config.toml
vocab_size = 1175
norm = "rmsnorm"
qk_norm = true
bias = "none"
tie_word_embeddings = false
extras = ["some layers without attention", "local attention windows", "paired heads", "gated attention", "exclusive self-attention", "capped logits"]
init_std_o = 0.0357
lr_mult_down = 1.5
warmup_steps = 0
batch_tokens = [8192, 16384, 24576]
max_seq_len = 512
Each number is 500 + 50 x the weight over its row's rms, rounded and kept within 0 to 999. Layers, rows and columns count from 0. Numbers have three digits each. The size before them is the row's rms in percent of the matrix's.

# gate: layer 10 MLP gate, 320x160, rms 0.164, rows 145-173, columns 0-159
# up: layer 10 MLP up, 320x160, rms 0.17, rows 145-172, columns 0-159
# down: layer 10 MLP down (transposed), 320x160, rms 0.176, rows 145-172, columns 0-159
gate145 100:446456480500472508486453500506439421605531490527511466516476538477447571376485539521540470538530405549467388514504525530566540502399414521558510579561573435492528526468455534497490473516552539461460524456461505602503540593521515490566419470627517387435554454533538597484438577481443494414540440512521488544550451499492518386527512493573493566448545462476586570467529495535433394483497510480497522592447440477562513552565438486428472563511470513495530508523479547563460430477438530
up145 097:488538420514488561522517450497551496601483548514499514495517504457452477482412496526544509542532434483489388537559556510375539510524497611519569533563473459502434505434528625562528538437477466509479450451530519472438461572548483559537391531460498655395476521447544526478538525516514444604514451523508499489560537508500473470569546575535529562527551502568443517468426478494458531449519511425509464529547482384660500553582465452507467522524495469576455559519511471521460516482445601
down145 097:502504543580554481611400512455472463470467526495387515452467502542466582565493501585514494502562527538479457538459486505480575400464608426493528468529535506520436462468478489496498442585471513505470523536492429534504560481520469468460515594536500520512474598527570540461516551561523474563608519452427538508503576437527496553513438631565575491558495495577463558568494543487539496476533639570496444514454500453419424481494565445534425446517526466451557572454466621553571456467529487
gate146 094:521456470441471431452537586471562468474546457561512589396525510580502519453499416436546514502532594549420427528538561414469501481536475456502453506497449473393507476519574415450500445477457429408525543436501501493449525461537470514485437551489527540447509424517491562452522494494544519506525507596489456478579522467483543476507452604510540598466516454516545508534447499494476470569543614466493689476507571499511567459468510455506553447510478573588590456479587443455464529449575491
up146 093:507442540476493527397512491577524497486557506593581373511430482555499620493498387442520605536411538437477382473511493441534482511458454518466591461503495492520456454484516477481536438495428550588442509436485574463476495482462477494500529412466508532449504538645518513536453471403544510434438491498492547527496516542545537573403515514417569536430480460443463511495579456498632473522449522454552561503494461554472461502529472515452509509461481532486552429550572519418524566554552455
down146 102:473451503498436475451560542410543414430545556541496438487448516495520524546451521505480566450472476472474415495483550457622469546563561517431547458500432576483474457520444486539569456516433508394473508483536515497542519466474510489478593484479562480603547402505489530540483540508503572547494545495529469521587526457486532582483395499427632475489522533446454473552548422501472562612472525552539531531486384458518501446479557459474390441482378428533582555541424460461512522502518423
gate147 092:509573503529459495552473476595508463552482549468468520447500427449570510544565458567504466485558479593437375446509488490525476557512461406577515514472452447341456597456534399514460513497590458502443457501598436423527492506520558484493465492536563504484473473483440511634373503526560491545499572472467491484506525507507576436540484619422557565547418521383507446515464473452464458543592504506557530578487540485510547545489496521501531427488522545470522521485502566512526489534528420
up147 101:432525485505574551567433500505567510593534527471572515502471437522621500529470466563466502464354523557464505461486405505599540494388506453533539561481502454446551508464553550473568483502479397667512461447529520516552577467510544510465553462640577501531409479561539466437499483462456515439561570523562473486480496483456433547553511587420490486487465517475465475480442551588497508521537498557428531479526545466523456534448502453506428558427528463437403445489524555510487528470477504
down147 097:469477430498570443425393445576518510495480503544499459426426558514463419488558446618539561470531454496525414407530429546468497563447462482585485554408515493465534534452582515507556606544495557402586586504434521516498468474508461498441587461546416507521459484450463430441483488450455557591543479581504523544469537507470506472555523533544525515481501480376477497492472568490472430509496536550404471525498477525581490511557473499504456395503500588472572491497397535548462422517435535
gate148 094:449499555504475594498475511478564570575428494484583462568442381462490520482483602474572533497485593455428469473450532563485543572462501446598522487521558523545496489431566456513519530457477500442549410550485480509512457438551492496443438437560500420504542499421632432525480483429460594535614497459561520522543441518512608440478547557485510539503461533518543542440490509498563485502434447520388577481510501526490498596425501527513364511488479520476498462555402526519489433520434503
up148 107:463589559427534575420443460527567491493479521550601510435469473493506526469551535605592455479493482552474500503559554537515524473539452455521548477492517481541525411485506511456509430393532372481543538490559530520420634508579492466496521424611518480503545585445525546472515502470507537490476493501476546483623512530535524486566466455485462487560451462431553471522510551446522428565467509410467486530437430523610609469553530538441469470529454448546481544486469441578472517462466642
down148 106:555468480495609551471437498560446458526469537472508526508459529502473469475449414488478535494599546531500562528532475458598484528432460496516529676523470441520494494484496494460455564527498515507515508520504446517553461471390417513654493494445466486414507500486599553457449425508452517403474583467416483534518451469453414506552609530476551485547566524534508504422442518528496533525507550571458467470599373434430476511491527512465444455538483528448421568566439467444588508550521487
gate149 104:551452483528492448475494591525534395511443510468511502466384467386427513441583515420462524517429520484507416529509472526614578431514458437528557461493509528520539508466507536402577525483621472435493465379477429548492524547610449498475415519511480523471515421646498598496448595504501503527542503494486548489539483487523532515481505513436563432563498525484437533545490521519441505598465527561568515460479488491554500607464522459517433505505482553510499566523572543548564439501454413
up149 093:566517521555531615474573439481483513532438529493438565504526471409489395567488420504435560517540439511459412459525485493435671513440435416526469459422486415506488468497538392506481475437496518501506453481375497539480463543510536544463523487449578523569545457503421442520416417573532476452565458510489498423407414452513567458488490538546547459572518487475488515398601534487536443504480440553537483519522549599467501511485473433447491513439515485536455510509408488488514482497460442
down149 106:520489507464535447474517500503446493493479519504503471500502521450492497531542537474549421582533502531394477487535582476464460555609565491503552540455393493448517560489496479497525476584501492552507509488437473607430412562601532429498502573503635516457603539466540440513450562429467468458388514398475525488484471493547442539479466573508551415522471437478522558566505463496385533538507519448425494555414529526537577497464449414585413422453471556503479551512372478509559545525550520
gate150 105:549459507542532463473479427397518499534554500453507575468533451482478447454494601557605469415524455434489480527523426591438491480551407519555538460450470570580425488519404499439446505423555449406517398486459518530529474529474464467529542463446527474546407528522474472476502433525404486488557452525494571478479541505504590522539509495524573546556487518478591445503455485510528596491482518491597506541579457508475478488486491468504571476551446561548558444650581619454547531492419496
up150 101:462482518478578432510439468588550591458471379543512459506628498630496447480492545515400564510492456454496555545417451535610523516517502501568509535488493494509509550460470514564469559519520386509486499565533414490565468548487549538432467459457427480470544520517392544515486503436561595387426450532523471525448499580506474514538573453548528465431568544461440513527534526496581382515521480428469507495528475479524481554437434500439500488473415485590562506439468435494482531473527569
down150 099:490446515495501464427369507580439507534550492467492456485499578488521518550506445513506460575657519513415522520457433524540396524483542459472473423563469396518453455463498547455563447526545560496494539503462591471515538440538633465433584536535500467520442512496601436532401583528451461511550530427467497484515478428501576538600539484484465450517552471492538463478502527472469558527455560493476549533521481408513483526589581568521456574508588515478469602486558540493521520436566570
gate151 108:473486445495488461547479564503529416439508470503512499469529473475513485442491518527482513465407480536539538596448572474442511482461541463426548430552523560454599505499494579484526436421504548504548527533503620638543581445581482514452561385415454468487434536588469533520431602462530540451512563530518481503504353528533490543466523524501359551505459477479478516520592423540525470553446534451498528467508477577511487525414502431604483548479563506548526578521482523469552409540536508
up151 099:516582473544545479490537585485500514483468584591479477563556488515509475562537511573440555541537472479510539547570548569389490591445482502461525491511513524522627497504554450496548470466480538569485496510528534502488467553611461479522482440550492510518535512595429463506494456468418514535479465383562526564502537471568560431494566469523571482563504446543419459514521503430480452442488526538497488526569399387475513473547497572615423441585583567491490501597548496367518518410503528
down151 107:467601602500494435498479549535466462489518513449581468489502467523523500440522453503495548482460583547530518501513589488533492553486530549523513420521533450525576460400518566503424554488508438474487566416509464506627510470564548588502511523503524564494488530553480522382465564504503529471486419569547478534533509539487388503477494485372428468528537465526514439523573421458549484471520511518566525454603500469558491564470541473574436481606455406402476616474435445399555430537518542
gate152 108:481575486532594525491496598615479466451494536529456518533556429449512512478500532424522455527507477614385379585425500465486480553538570529552637545550399517497506527462479490488430526564466530454526499439478496427488474426454434490500553523474519448585550471423482533454575590524524548558517491527471533452569501479556513514583499484522521574562568502494520573489375519432557474547539578544520539510502511450431503509427508470512537381529489501516525503551535461524542477494386420
up152 103:471510509461514390468501480425573571524476528493490454560525593518473555565502537479473438504476510520469468447413570465601602554472573531484518569472560531567459539479511502485566491433475479432591461473518489538545442549484490478511552464531534542491439430496479443509581478637540503510536498580460533391442497485458447554576506478518559463508481579499386467519545472509536501505595492444531430430536486500459555349395487486489478462533464528548406448627467492498485586430493501
down152 102:430444504452545603488424440429510492446520520538533415424518496482506477495556533484447536469549517462556517579493496435413589447418536565482408506557512555441503509456527576532514576454555495494563452518520534452566554498556441519424594563577445443553477592526500460542610464546502488515452497449562551485475517483554534562494454561451532469503478508605489492547497425554440576517539535563521516524379484403492516457451580454478437503554517486550549425534439615541524505565478570
gate153 094:434535525484489420516484554336535491429434559509483482461560530470545519536491521499556525496550473458462482501590534400455621517535498576446460509535474464534545432454501511518435530512457481483504529517482467540533418507506564550508536552574536552526437549583513450408515569514498452475583537498522536485537534614456525509497526581513533423524480495563593510594484467453487516399479456573438460554468469538408531463509457529476524455526489426528389384368535463542495488497611554
up153 096:460393474540545500489480521504492484530512435516522568454530343536434448439499559560518469590505477584610482527378491483431485590520447462469512586493479524477554480478533467566450487550518546587580470454494602446384496526523487538513476527473566517496466552476515504556490486452406548517513470483495545562500552405555528526507466469514484478588479487529545575588545606509547476553469520473511478478561573450524466529524490443565410495593500460491584515582499527487660488530477460
down153 092:487605530457518455544446384543514436567482508504457468476510532501548436513540486571522531486508511452466572575532466527507532529528442491518467482557440425603500504555556567575486462479418469478500536409402549355494569430486535554495562562572403468582431499484505509483527523623512524521533502549558449453485466470488523505548488498467545499494464490507544643532517433585536562509501549503514418588568479503498442496505404459443482367476587489432445506430429464537502532506510471
gate154 106:450483441479485553499525569510423516498468491577529428520549492476486408523492460474552439530593458522576489548485481504398467544458476419506508537446490502562486475383421438494585524478549579467479488407544548490602408549463490502529581481522434543558511478504468532536443466454475485452480460522462501429468450366554537526565519498434456597481545604463351511548470530487470574534512538452586525448400466512474564524429488514477586578560567527464559560465516473541514523504574490
up154 103:530539541481528370522439554551511569506507545477578474477511478474496421419525535542548489470443510495499470479594483452445572550416394524442540457446521422476473510471575481502517488486505500582517498400574551442514530583542560496484484458588559542490491445456476494537499489365426517551550472421544416478519546615535495552510564566475455497551410560504520478485424503448545506490536504388442534474462409519510521495458490635560524442437471501445498483421439498392438444505475490
down154 104:508507530443423510476503521580468552482550432471451534484517488574537498507586458478539442442521544533524488525528500607555469488569568477458483529515515517602449474556600535550542452533493439452462546609493586486608542527461516476462480458492480471539500576485440445546384575485491438549482530512555524451541452490510479552450465557441423465505580484548488474395491599458468495524543568521573452515425481492634499532520422552540326506466524538529503469472390446508509437426485496
gate155 095:438391515442524410413554523499491507510464473518459578507394595507519527559491469449446471461500549558524411510460494580474443541476436428474520490464483474519513515478413337480530539474376469510553508472521483474576473555550506562502494470561567430520516412492453433439514511570549439480574501590570604527555466466466420518509530563488503474516473565484473463568487438411509549487431479530538519509447459561495517490484539445493462483407453407477497554615557463537401493467547490
up155 098:574467508479478459405417560495573442468503485490493583500499505549479537447484421543527520478441597457412537567566520525540553474466414452462550454450443473437406491500524489506442435602451456513434520550478466522444509493587492573523523474592526522462418499461542491428522552423536531436487531482437526519527495467559424507461495545454516463503473558498516577470470564474604453540491408485524546526401437555536511525468452590548414493379574622485441502519567600548555495498472466
down155 093:540552439482563598440446497469527525599552585502477551504458485496526482439484562540439567590474547581530465498509490455382403379603497454441481521581486512582507501469518452469394558447486441472425512466359561531464559482482481523517412578533532517502497487546486574482504524516530512443487540515601436492557481427450379540472508522518519504451502500484438480549505546498575453522382434442484565497586419507545517559534515447500510459521546475504526527480499535513405483562517554
gate156 096:477439507470531558612478482440508497500492494535446497540438463539631548504485534481537488382494511488519451589405544566494563436543465436541441502510469509465443487438565545539514540493473490543533449510512489482540526368439618465479476609501486506443526488568422518533536553511478566551430444557470522520431486518427486490537527506375437565556629555491564538439530576448483396527518498495517612492517477494433488547439509447484506504378479441462516443537480475519550427544496569
up156 094:469436490498506495437498491578510521562484472523506551423470480537517572476422527505448525375507526536435427515519422510493534488428510551473558453524470526480440442525600482460454512537436576540503583521443481558546585460595506512475562605451446478358507495506512548518558531464483478496451423484478482566486567474528539408436431476485542551455544493469558538599472506548586433474497481576510529456488373543390527529440523464632499500438612418510504582488513548512529544508471493
down156 106:538387417499545475520524537543508578521428510449513551482436529486558531532441491504518505445521518515447489511568545398516555495510445497463478470530452449468499587548631566511519479556498438518446499464546477496424478471579503523482589438521514539425450425483538473555523548488468570510498467446490550534481551513462482527586618538355526617576542477470426518482488532538446467602567596519466592527448421483524466461441566460498384417455535471561457476479477451467561541445467550
gate157 102:505533472551589405499493362502459506570485518459501467517456430565429548482559576458548494535496427517468443494514496531472441415565534580504432512435452442567520547439432399510480420504533517463517511531495522447501521467512578502490571493500535572496489515522498510401531558445517525558422517526516575515595550470496420457427557492536594584509459458443487578487458529418598511431477563449544429446457565552560533449412505408470477446386516552447545504542464530487492547423483461
up157 100:443446480517600533511480501536493438557432552496411430549545522514525461560389491508409504583547604546487538429490460531465455514528435507600433519477490448469456504491473493493491566556518456564501453494579462505500452542533546559468497465503460535575515585562503494480542580460454453554484434468449435502528460377485519543535537436567579506562535469485474415534521529473419496437483448538598536512362542446504472487536496391539476421479541558433576528457533385570491425514453504
down157 106:491487410487530487511439488585522575506500533490464524573517486516509517509519573609395571444496593596567520486507494494484434491583459533547506441523484511534519455493600524483446481444484546435473503502517530489438444646498555505438486473504426485457418443496516542580394558426483401462474520566446474450506579505513442494501506516399478419450513561500527461456529511486477439443438484647499435524415433500488538560476414513513522532428504388498565461525512511520593460447567537
gate158 106:501508508525485439461411459496383493457461438532427571613512563477550444437547452517487412419402534421452508508449525455543539555522474444530525498496514482565431488446512578534503558534485489553553555490519542533551401533434569534593500544507587490538530556426479564447487470510472459501461588475522521493486495563458534436490509519459472557490419487424400495408523613498493490503580473504585533540500566481482458520573522521383435556501579423484522611479521529571558509445555461
up158 098:472524490448534506453469512476524465516487525523517544551445531551516446541511587517495479435533559469478567575526501447562550489463506410487543525507530430494537598492543472517477516548515452534514633506470492576434479481498624444458451475518548471493473452397578543574558535511492478420567558508396533546540504508395529575401547485512485433544455554496515459448496625462540557486520533488479504518488553546465561491580499490481544427611445415385484454412401480457527435483543378
down158 091:427464504536414480586566435470465484482493515520500529586467472433467495484441537579416495495496609587491523439430555601464473455473599482511486547428550497564478502552515432579510473597489474571473476456627532451473520470494486523452471457483463450457556468522559568507593405517466504517461538444445566547514536424522563485574397506483495515500479523547365504445568573395584494531437488528479528491553518519522447490542573542492515491551545451509439459400508479603491497452523440
gate159 087:491493466589532567373440434477445395450552491508421532606544389612516425537582452456468504515465540494574421503551499370471592441532479487438547495519470474483525452523501526449520457532547585496436554550584503453436601561539569414600484536451527492480553508513466503512531413423412478508478517560515523523444474445430517487513444444481514442510486468464551570530433491568541467529477505487607458514438531541555464529531497529484508564450498517469566404484491476558517490496464493
up159 095:519555518433481584502398480447478426415534513526510532522486507514512525381469554584536461490546431479575499486489590551454518562522586549515430467547450531490527434557476519574533422475463479486485525564531522543546536594584374480530444603459577619541520443465572486498513461571501530473544516534492531498515464584503567532429478462442445497462352490515438458457415513596482491471476518602483449559427494490529493475469467514460572514545544588464537492490526565566518464463466432
down159 093:428579568468546510451566514453519517514494501478590489486518521503509609590550503553403534455509525510505496513547603422482448459582501481518444517500446513465545525599501553471579519528535506478438503498574530441432550552589550483476428534463490430502499411408451496537581455444541480485458504570451552524413417477408508377581497569436550487464486512522528516442470451518523493466543485573563425553471514522512491477600437569483507564462456468526584368413530534408495522471475519
gate160 100:493536538510534537535430559588456518537501507503453547473503394542534501593496415590439456503481590539541423491396537462555481484555525544409467530553571538532559465497413499472530591402507583470524430640536572430556435542490491437557552534434510568506528533438508507484491446464509430458454479573460518495431530500564586481525510590511500537508534504545618447488516460469581528465424464453444564465573537523503557518515527482580546481493524546531458535458535483442558507375520506
up160 100:479488453558446560565503523548550475439503442446494501577467482510542445585560451418562433531579500523451553500499403440408477466432587480417487563406456528525432479539455554425510484570601496488449488569494545479536514520508508551523507500458442532480566443462484526517481507537558447509534479503565501471531570454586506476423452535490489457533503477450456560498424559510531497498532457465412477542563479508558589568482489436631436563450450421471413505600456481466632524452405476
down160 105:436453498536425368587588534512519506454564551443494418455489544579487445526495445500534498529537449516424453469490557592534542466540505438582487517583504492466442473497445516512458488535481517429517571544438484529605430476580581494455456409531494508482479417507543548570566540501545521441477560520562481526480449507432474546522620451460526430449464482531462480534571404526554535497492504487471655474517513515504541530525506447471538498554474423604578463435466594500520399463440522
gate161 098:454564525472440428495492502486502559556530479512555490557519509551546495612447539525522514563476498452531427435480499551502535474529479475530428556526519464543393512599520587485498474512586467463559587490530520504479436482496465485414547401571463500479448475579602575448417523379486600457524469522440520557461580453527552468455558432497589515593513534480443443602509457567455439502521541472543590518559415527434436511489502501464461533553593556531480476493451490446408576511546553
up161 098:447580483402436494561493500466534573513491470552454514474561550461518509516469539539522509534481570519521442410471477517497485502514413500490483501595588503482477471500549547416476404511450475539446498454509555501494558398540404485448548485504483463406550547481445537526449502456534448556465492428555517447567536516516545467425584492518523427557425444400554524460635509494546505419477445418359577458546533528492586633425449540510455457534519520553503465448582476490556426468484497
down161 105:376445536532535451540521395502488496487394431520442540514490433515527544575484485552502525570494542544562471489532562448461492462590401483531549430646502580511440479505499590497483544519475503504494492472391436461551554511506481510535498484531542460547545477544543494574568550478485552532560512548508436533498445570546576525465541482507494438584604498474554453556500469507395446433435560500445515465503553416448382490505502497484511495583506442476568628526486533473499528504418390
gate162 090:518444456507543500544508435515503418511451502501452591484510499555432403560561517387547453499541557498537457442521480481506566488455579561528477580481437488424574500512531480534475532368513450413548490547516417497591517504466455531480541484537399470490547419542481468448477470512502489543522373542547490433566510552512525522548496462487537524483561431445456502622493551559462475510501577485503456437475532428507462400429577454481504490458563604593571579579512467450468423559456550
up162 100:498580391563497491437463536512548502519476520560498527500438410543405471510511545494585512478524491487545515500522451510553493532510528489480586496500457563475477483461438539553518504394552527490460527536476629558459474425506464540440448492571623465407513460477438473518513510506613494404526522527461487520535547531517518530450506510497493515484487535597447590484467512394524406472625512503558464559480465572534548518544470407440563494599418469430516377543506384415494427482480494
down162 095:597530564519492504453459523508490496537521553503502483521492482584504461482481513495536501484462558495510525514428522521614524462413507518416482452387475499472470578506571441431479508480562547526404470533542509460448519439540484560518425561447565491519383589490459356429438422522585512506505496463452534444511435445477611496521453474444432470476528572453534597403543490565455506533495479493437442584507537510485591517394452400456411565503532563493463592535503476474502558554503533
gate163 101:428512478472549417502524428423510468486521502528475506383482475451523486556499455465467572554460578517455462402499463487488566460486446451503542520623477435584518543515376495463512460519448505400468497475507451503525523454471415521502462421481513512420481477443525490488434478424404522459500524505582527493512419510471551477485518529544454543428436415514443565502568510365484462531475610568521514588508436495519581446372550481557472592509501474551625503479505555430496470461439488
up163 114:518476529537439354544479429508571413519464573573530465507553429514492546454470403445482562534505523502444489488490471519514519555558586528498545459533520426509489453519457495568464569471508457542530479474402567480459571523543491457452604461512444508488570570405520500555505589503442421514520558402607566455542500571491514463521488614547424495548458535551529437484495517488463503406465651478479542469457500481475491471490641546464531531460412512503540536518457486457517551493419460
down163 103:476612445495536568483491450496458462560517462465432578565449542537474483504564510571492602495436463490408580460449458446493475479473463466574496532458526447535496559447352503455438516446489441521589332526500462506544473482558525444501536554508444548463482525372502535462531549546530513533476560603467460462525579492480451445446571548491491448444422530477485501452442543486485502501483592576499488395543591459478441434480516556493509454614500483517592557535441540496484501486516530
gate164 103:624533510548542572484500536500347466594435459604536578530544498583463516487545514533527485546485473579526467423561443514482501538588570438539546544468521461519502519429522483506524520506516497500486497417384438520471491539425530450539463559584477517520612522534481516579407526493449486441572613559406455377576471547508408486471502540512540445482457521471534493461496558524463504443436522471389501560492495529537497505560446508485446531452433464508444529447529486579498474419532535
up164 103:386450470580364468491504531547446473542514459597460466476540529611492506577401605485514460513470536516559446524566587611558514462492504442491471558460527486471511461597553520532525432527542559505536520456439516638499450520539518535461430450491465344463524497462514513557550538487520546486565482471532517520505413515470486436515481393458555475462488518472518477477503456483552509464516495586578505462579507632571414460456414505487480539457488514504454475560548574537475473500469476
down164 099:586436401498504530446531505537517522533465531556478515454484577479453492493507569583442544477485408560519505475392383523480502521414534555486523546505437521497558560503433488517525445576470406441596562519515511522514591449564504524497566437497566497521393530466521472474469508547499417534583476579470506475465550481518481442544529437566514496505436500433416491565568567435576445433462492538542456375525547474399581411529439462491478572550535526452516506418587559476486510529491543
gate165 108:425486526409436578580496513544508506598446545519513453434536441491553512430505478604482510581588451571464428387460460477471496433545463513496500569433530544436515548493500491523567389462552528467584442587509529432556472526504458449610543478469471568474532498506453521492501414488490508522500540571450458488552544489446553572471436512528515513540511502503542517400482542519533511583627452433501495435507540351481444435459602491497500494563420488421498508422493482477559462463492490
up165 107:513638416478498488493565468465553453420496519509525498523429473477527542560501438488502516530509480487497534506458526537395446353464494467463516571530439567448505463493462554534535530524453573489552553404452509472562553486481541438497346493493436371574588555504522488530454514509478550466479601434508522491547450484471593482443522444492470481555360535497445546432476577536504465492441494553459542541524428435545481515586620528429460503555494441490511502472431454498562460454523490
down165 100:507442507483525553473611480507450546474453520526526496449548456548537493494492461588460478472475498517543537502505476511507525414412448403513518438484420516523453503523460437467535461531530501494567412591605549506554567482579431447461517511425484445442484447523521507558550539560502529422489573553478545493592484493444536593565552532529570399450487391462424554536523500565463515511543532358516491338486532462489416527583404509566464426519497495506465502433478546463529412470516532
gate166 109:558540450499573447564527538493467485399441535500562522503540551541524490486535488498604419579548578515511477512475460553500396428378536575487425473453512517509420514500382476496515546537581523494441449491519365550465457544447452472448523505481581580517530519530505533461534542502501530537385579547485602474513513524435396533433457422470508539531479535419555545492470524529532569460529524557508507519508461519532516446459441432465460479441504560564481535507416423388493521462617515
up166 102:503532387462453489462468522355460452521640544575443539443545532513460573500493556499543536448516479461459475532441548538595445364523509511401495428531494422474472530510488459508456500383501528414424556448493444570505580471456455541535512576460512535462557492438450505536506543463586435443475514557546444514527489447425471499529454540556522578483494457497457508411483531510458486456572447483539547498449574565441479466487527548469522498431556559452418549447499552519488571585575498
down166 102:576490468496591569499568517518566505495519504464511572478480587446425552557514519548556458533561406437518527635451502503480540387572567467546388488520536471518471483493512465461471474483600486489474502489454480507401525428490519536556433479442486508528595453530496469489500473445570480409427503480496475365515515511517468394451632466524557514533397480491466460500512436513432531491438584521512512527514402515511509580463493392490514503581486531503473372504492544428475515578474519
gate167 102:462402532503573446573435557566544490508556460437459592561522535526547493517476430525517476435561415626529473515496537483509457531533439537611564362557483527560577593530436543471493544419543529489472529510493491476484523472493502476531467453515551542448564465546476528491440461509510512549432553496510531523465487549393517434637523506544540461512461488421545553442534487460499503384558500532490505609510594483542591440488519507444530558526461492476431437493477626471590472524500482
up167 101:626487471470515481471498603472521458539470496573543412431486575514479481628454513598481446523527512492463502364449490609436554501550525483532555563464526532474448443476444574523565488565482425510516509476508456514436454485491462458527505510494516389545511530501562432568521536577473576541496519532450476480499561441470587524520437452509516455511371448554427458485418499518611504524428528487441499520471514555523528550511405449368489513483502532436429486533497533442541509573468408
down167 101:454519551497524531480462464554533474481525564520507503449603540431469461510462417436513524424493470489495536486507490466547421494581567516492493464474471483502532413399467589492492540478410388518525591486572423471558502376537587547607500447457485519520502604436515464501583502424529528492420612543411447478478558477578494480500500493487547514443476585435527500446432561459499403389426569525479504513526496544499516453483456547492509529525481534519537459502413492544382453556417451
gate168 105:523540498420525512518414496499540445594496440455508429511530567476556441610524520492527493453535570535478404518552504580443498464482629461432508475487588521525502438381493482460559504484577498490571495390466480443496357473527528479445511436533553526553452550585490488544431512488551486504474557572441489611560558496447523516409440540524458442557449498544547569485483545511459464523455493546424567501484520540524491444468408532485520518511528478530440501536531522463558658536556567
up168 112:411490565532502472458482498516555505476455452523545503441567425518545477568531498478494471472454429471543553541471488501480556486491519526487485517485465517533497550474439515550558454490475531431426514454546496505525479646513542450547400535495488518551529407459395495488390499419507517436466523486522505517468477425467456534595566439617529511491555565507566524568508490457485376442538500569452453492499611604427533401445507546387611559532557568501418515480538451442508498490388533
down168 098:509624477587509456546385527407481463391537542497581498468524550505491438560498582489483466457451497549438457519486539559506434544493523517481556489484565476577477464474468441360360520460461479480510515509566443485499421466493469544522530487501465464562579469594400480476489455532529546482380556558526502498523530498546385520480398484522448498542497525489523463380513572532458456498467540547477530521569516444501491538446399510493574546500402428482508423559458563483517552527552477
gate169 102:409418498352516448593458548435504502482562515459457469471541461586518479476449467459481424520497521575519537459458593563501456520449527523462530458494462585493556495426489561471439513459516548524553492510492444495537495524582425470500516475537473515452462410519480489551525601499494620537504409502433498604407583540462538420622582466543425562557551417493559472475552505518418460467507445506493625611520517474477470471484499475451480459509535460509492541499444456469444592522504528
up169 102:595477493481485512415457623518525566534524505548524467475541435584436418480486392397617446473555501537487415494463449439529474455539506529502532482477491476561492628558491515520610485469509452536495474493536509527570523502368461485488541520517425634556506429503393530513568424453606453498465476471503513404504519540487471446456523479461529456467537483546469592543462543568409455443566537557494487501439496536524559539465513544464503581488484481466528483595540466535590521526517533
down169 099:499438557369488541457494537488541463369476585490454459513510504558508477580495440498427547504556488545426573434545434498479526499424555570544464438559500580475505484463522479495434466499476513545567487528509465466427611543521495461644422462462458535429479506542549421513462557526560564578511538564462405489484578527528482437489548511454541459550402498585505473439556561436488499572569545484433500539519490527466496536565433548483608459573470442568522497515476580456523564484517552
gate170 103:463513549501466376497561502466461382517466530518469585487491603555474486478541491421516539589498576452445527559584438545516464498495523429573470515563532497472495482550439443526499608521525592511556501599566492566454467461459531538513510552497455489525482437431541505488492457462465413500506461567505526483473508527506539477562516518522464525534551472639570546508423479523508577468550491481471504498433632552346545495497527469482638473510460584490564574472512470483448519424593503
up170 112:461390534514553519398507409386584497473450494507515449448548541471530414510473531461582486573635565445555501483407476478491533461443501540482581582527415597527425456424556477462497440472465481449467496460497595567440422522509523516501464545507473586428447458482531514465448473454418413470519532457531519443471532449420521498545509507500493464439478519468482506474439471568439540544555448510450564547473382507443527462562514432534577504596522434486493453502464542472491546402480487
down170 109:517492448551510551522374507384507521502549493540535548381568449499446501540510448517494504526593507510451428508544520521616456543533555420534515460518514528578445453538547516493495539539543483546492518546468500475508466461492456578555439571417463485539540440449592506477541501469532394435439438448495398487559503579581532528468496534507572448567489516522512554521440493550517585432530556493522511530505645507504513466540569575523518489510449487461433525458418530467476453647491623
gate171 104:473435494656529465533470496484481494519567427537478409485563578585500459548451521466566591525459368411419535511522528572481485530510449478466515419579455510473595512499491495505439486436496528499502510438443512532523425448453412560533458425412563421518506554590535523464471472528452480459488546556469464490435484509498534498510607571543492553406516460489384518552485550511500385545518431475509584474543529562605527420482480438476506462496520516490499541491447463521482585485471419
up171 097:545533433487452494472551462504547520490548441410510471554522466492459434461509461471540434581381521536471572526454599470586522521509496468459545545492443611532413487541516537488462512480457477519522508474442525476565479553450409509499461481455618463442523472557541563553453525535431509535549417542556452482480502435451455543518512581517511608522498525435490494557495563510559538521447531579499404461605445453501519600510488479478658479597521459496458518505617456484567405481540439
down171 104:551516518451511541503468433501488539501574508473508508561568540497525502547454501537529526549510437502526545569491516450492491437516454427476496475517543419519470537473481555496555640425525507461459540501480413481507440527473483558466432480522498458478549430430416486444492470574527527434477462415434619449518543531455517532523549613478509564495465542464524452520440438537452621483568406474444546533590423594549442525413538527539711583515449484531508505525583435510492498538523518
gate172 096:452594489434492492486471408491435459502531408564487517559446547559480499512463451563534486516509490398499528633459419446470542485505451521477456463432536464461423449442501511438511588499483492484516511604465450569564436396512571512431527535516434489523568569478427499459498440524545516447425457531530560538512455560442399521393424568440484529501432521429510461481403463606435535445496468494509464487400563510546521496488574558509465594538480489535551491611492540498521536438485488
up172 102:528465507568498585533442514452466482390504476582619457458539433506476579480539472427519469496513429484432522516521532504483498565537522538568511478481567435504531494501461548483454571438583465499520522482489539496499520446441522490456604508548572493483406428489437509423504552561466406470414513442505568464499558519593530445607459471548428555545573452481490547560492462609560500627403492533532403467533508572469436497508573446517545499557542416520523511474460533493586480473604512
down172 098:461566535530486436576606436510486481525453546418547483481510524535466506538685547574537439468566436470476538491444421546390488505506414484501560493439517414482582642440484506464512472495481464496474579432519509382464521504535466541500550552554516506501537486504528559463527550509509527569481511486597491512550510503548494476512432434478477539480502468502468429504488439495477498502510527574569502513462601495459566501595527464590458545400433527510580376505459500506538558529392544
gate173 100:469558542515478492455475549440517515524572607517514428505501560509511480479525439556482406523590495488421508558544524449512489452510419479495504497552432543486611544596515549458528604492461561541485454531510564528482563558492402516559544483593446487544431655534487600591494485523562460505397473559493507407479506577517500542486559502436498494444496473474446514475595519507488433554539459502520444515544534445434484493437491492457443617488468586497430486527528405371518506499517440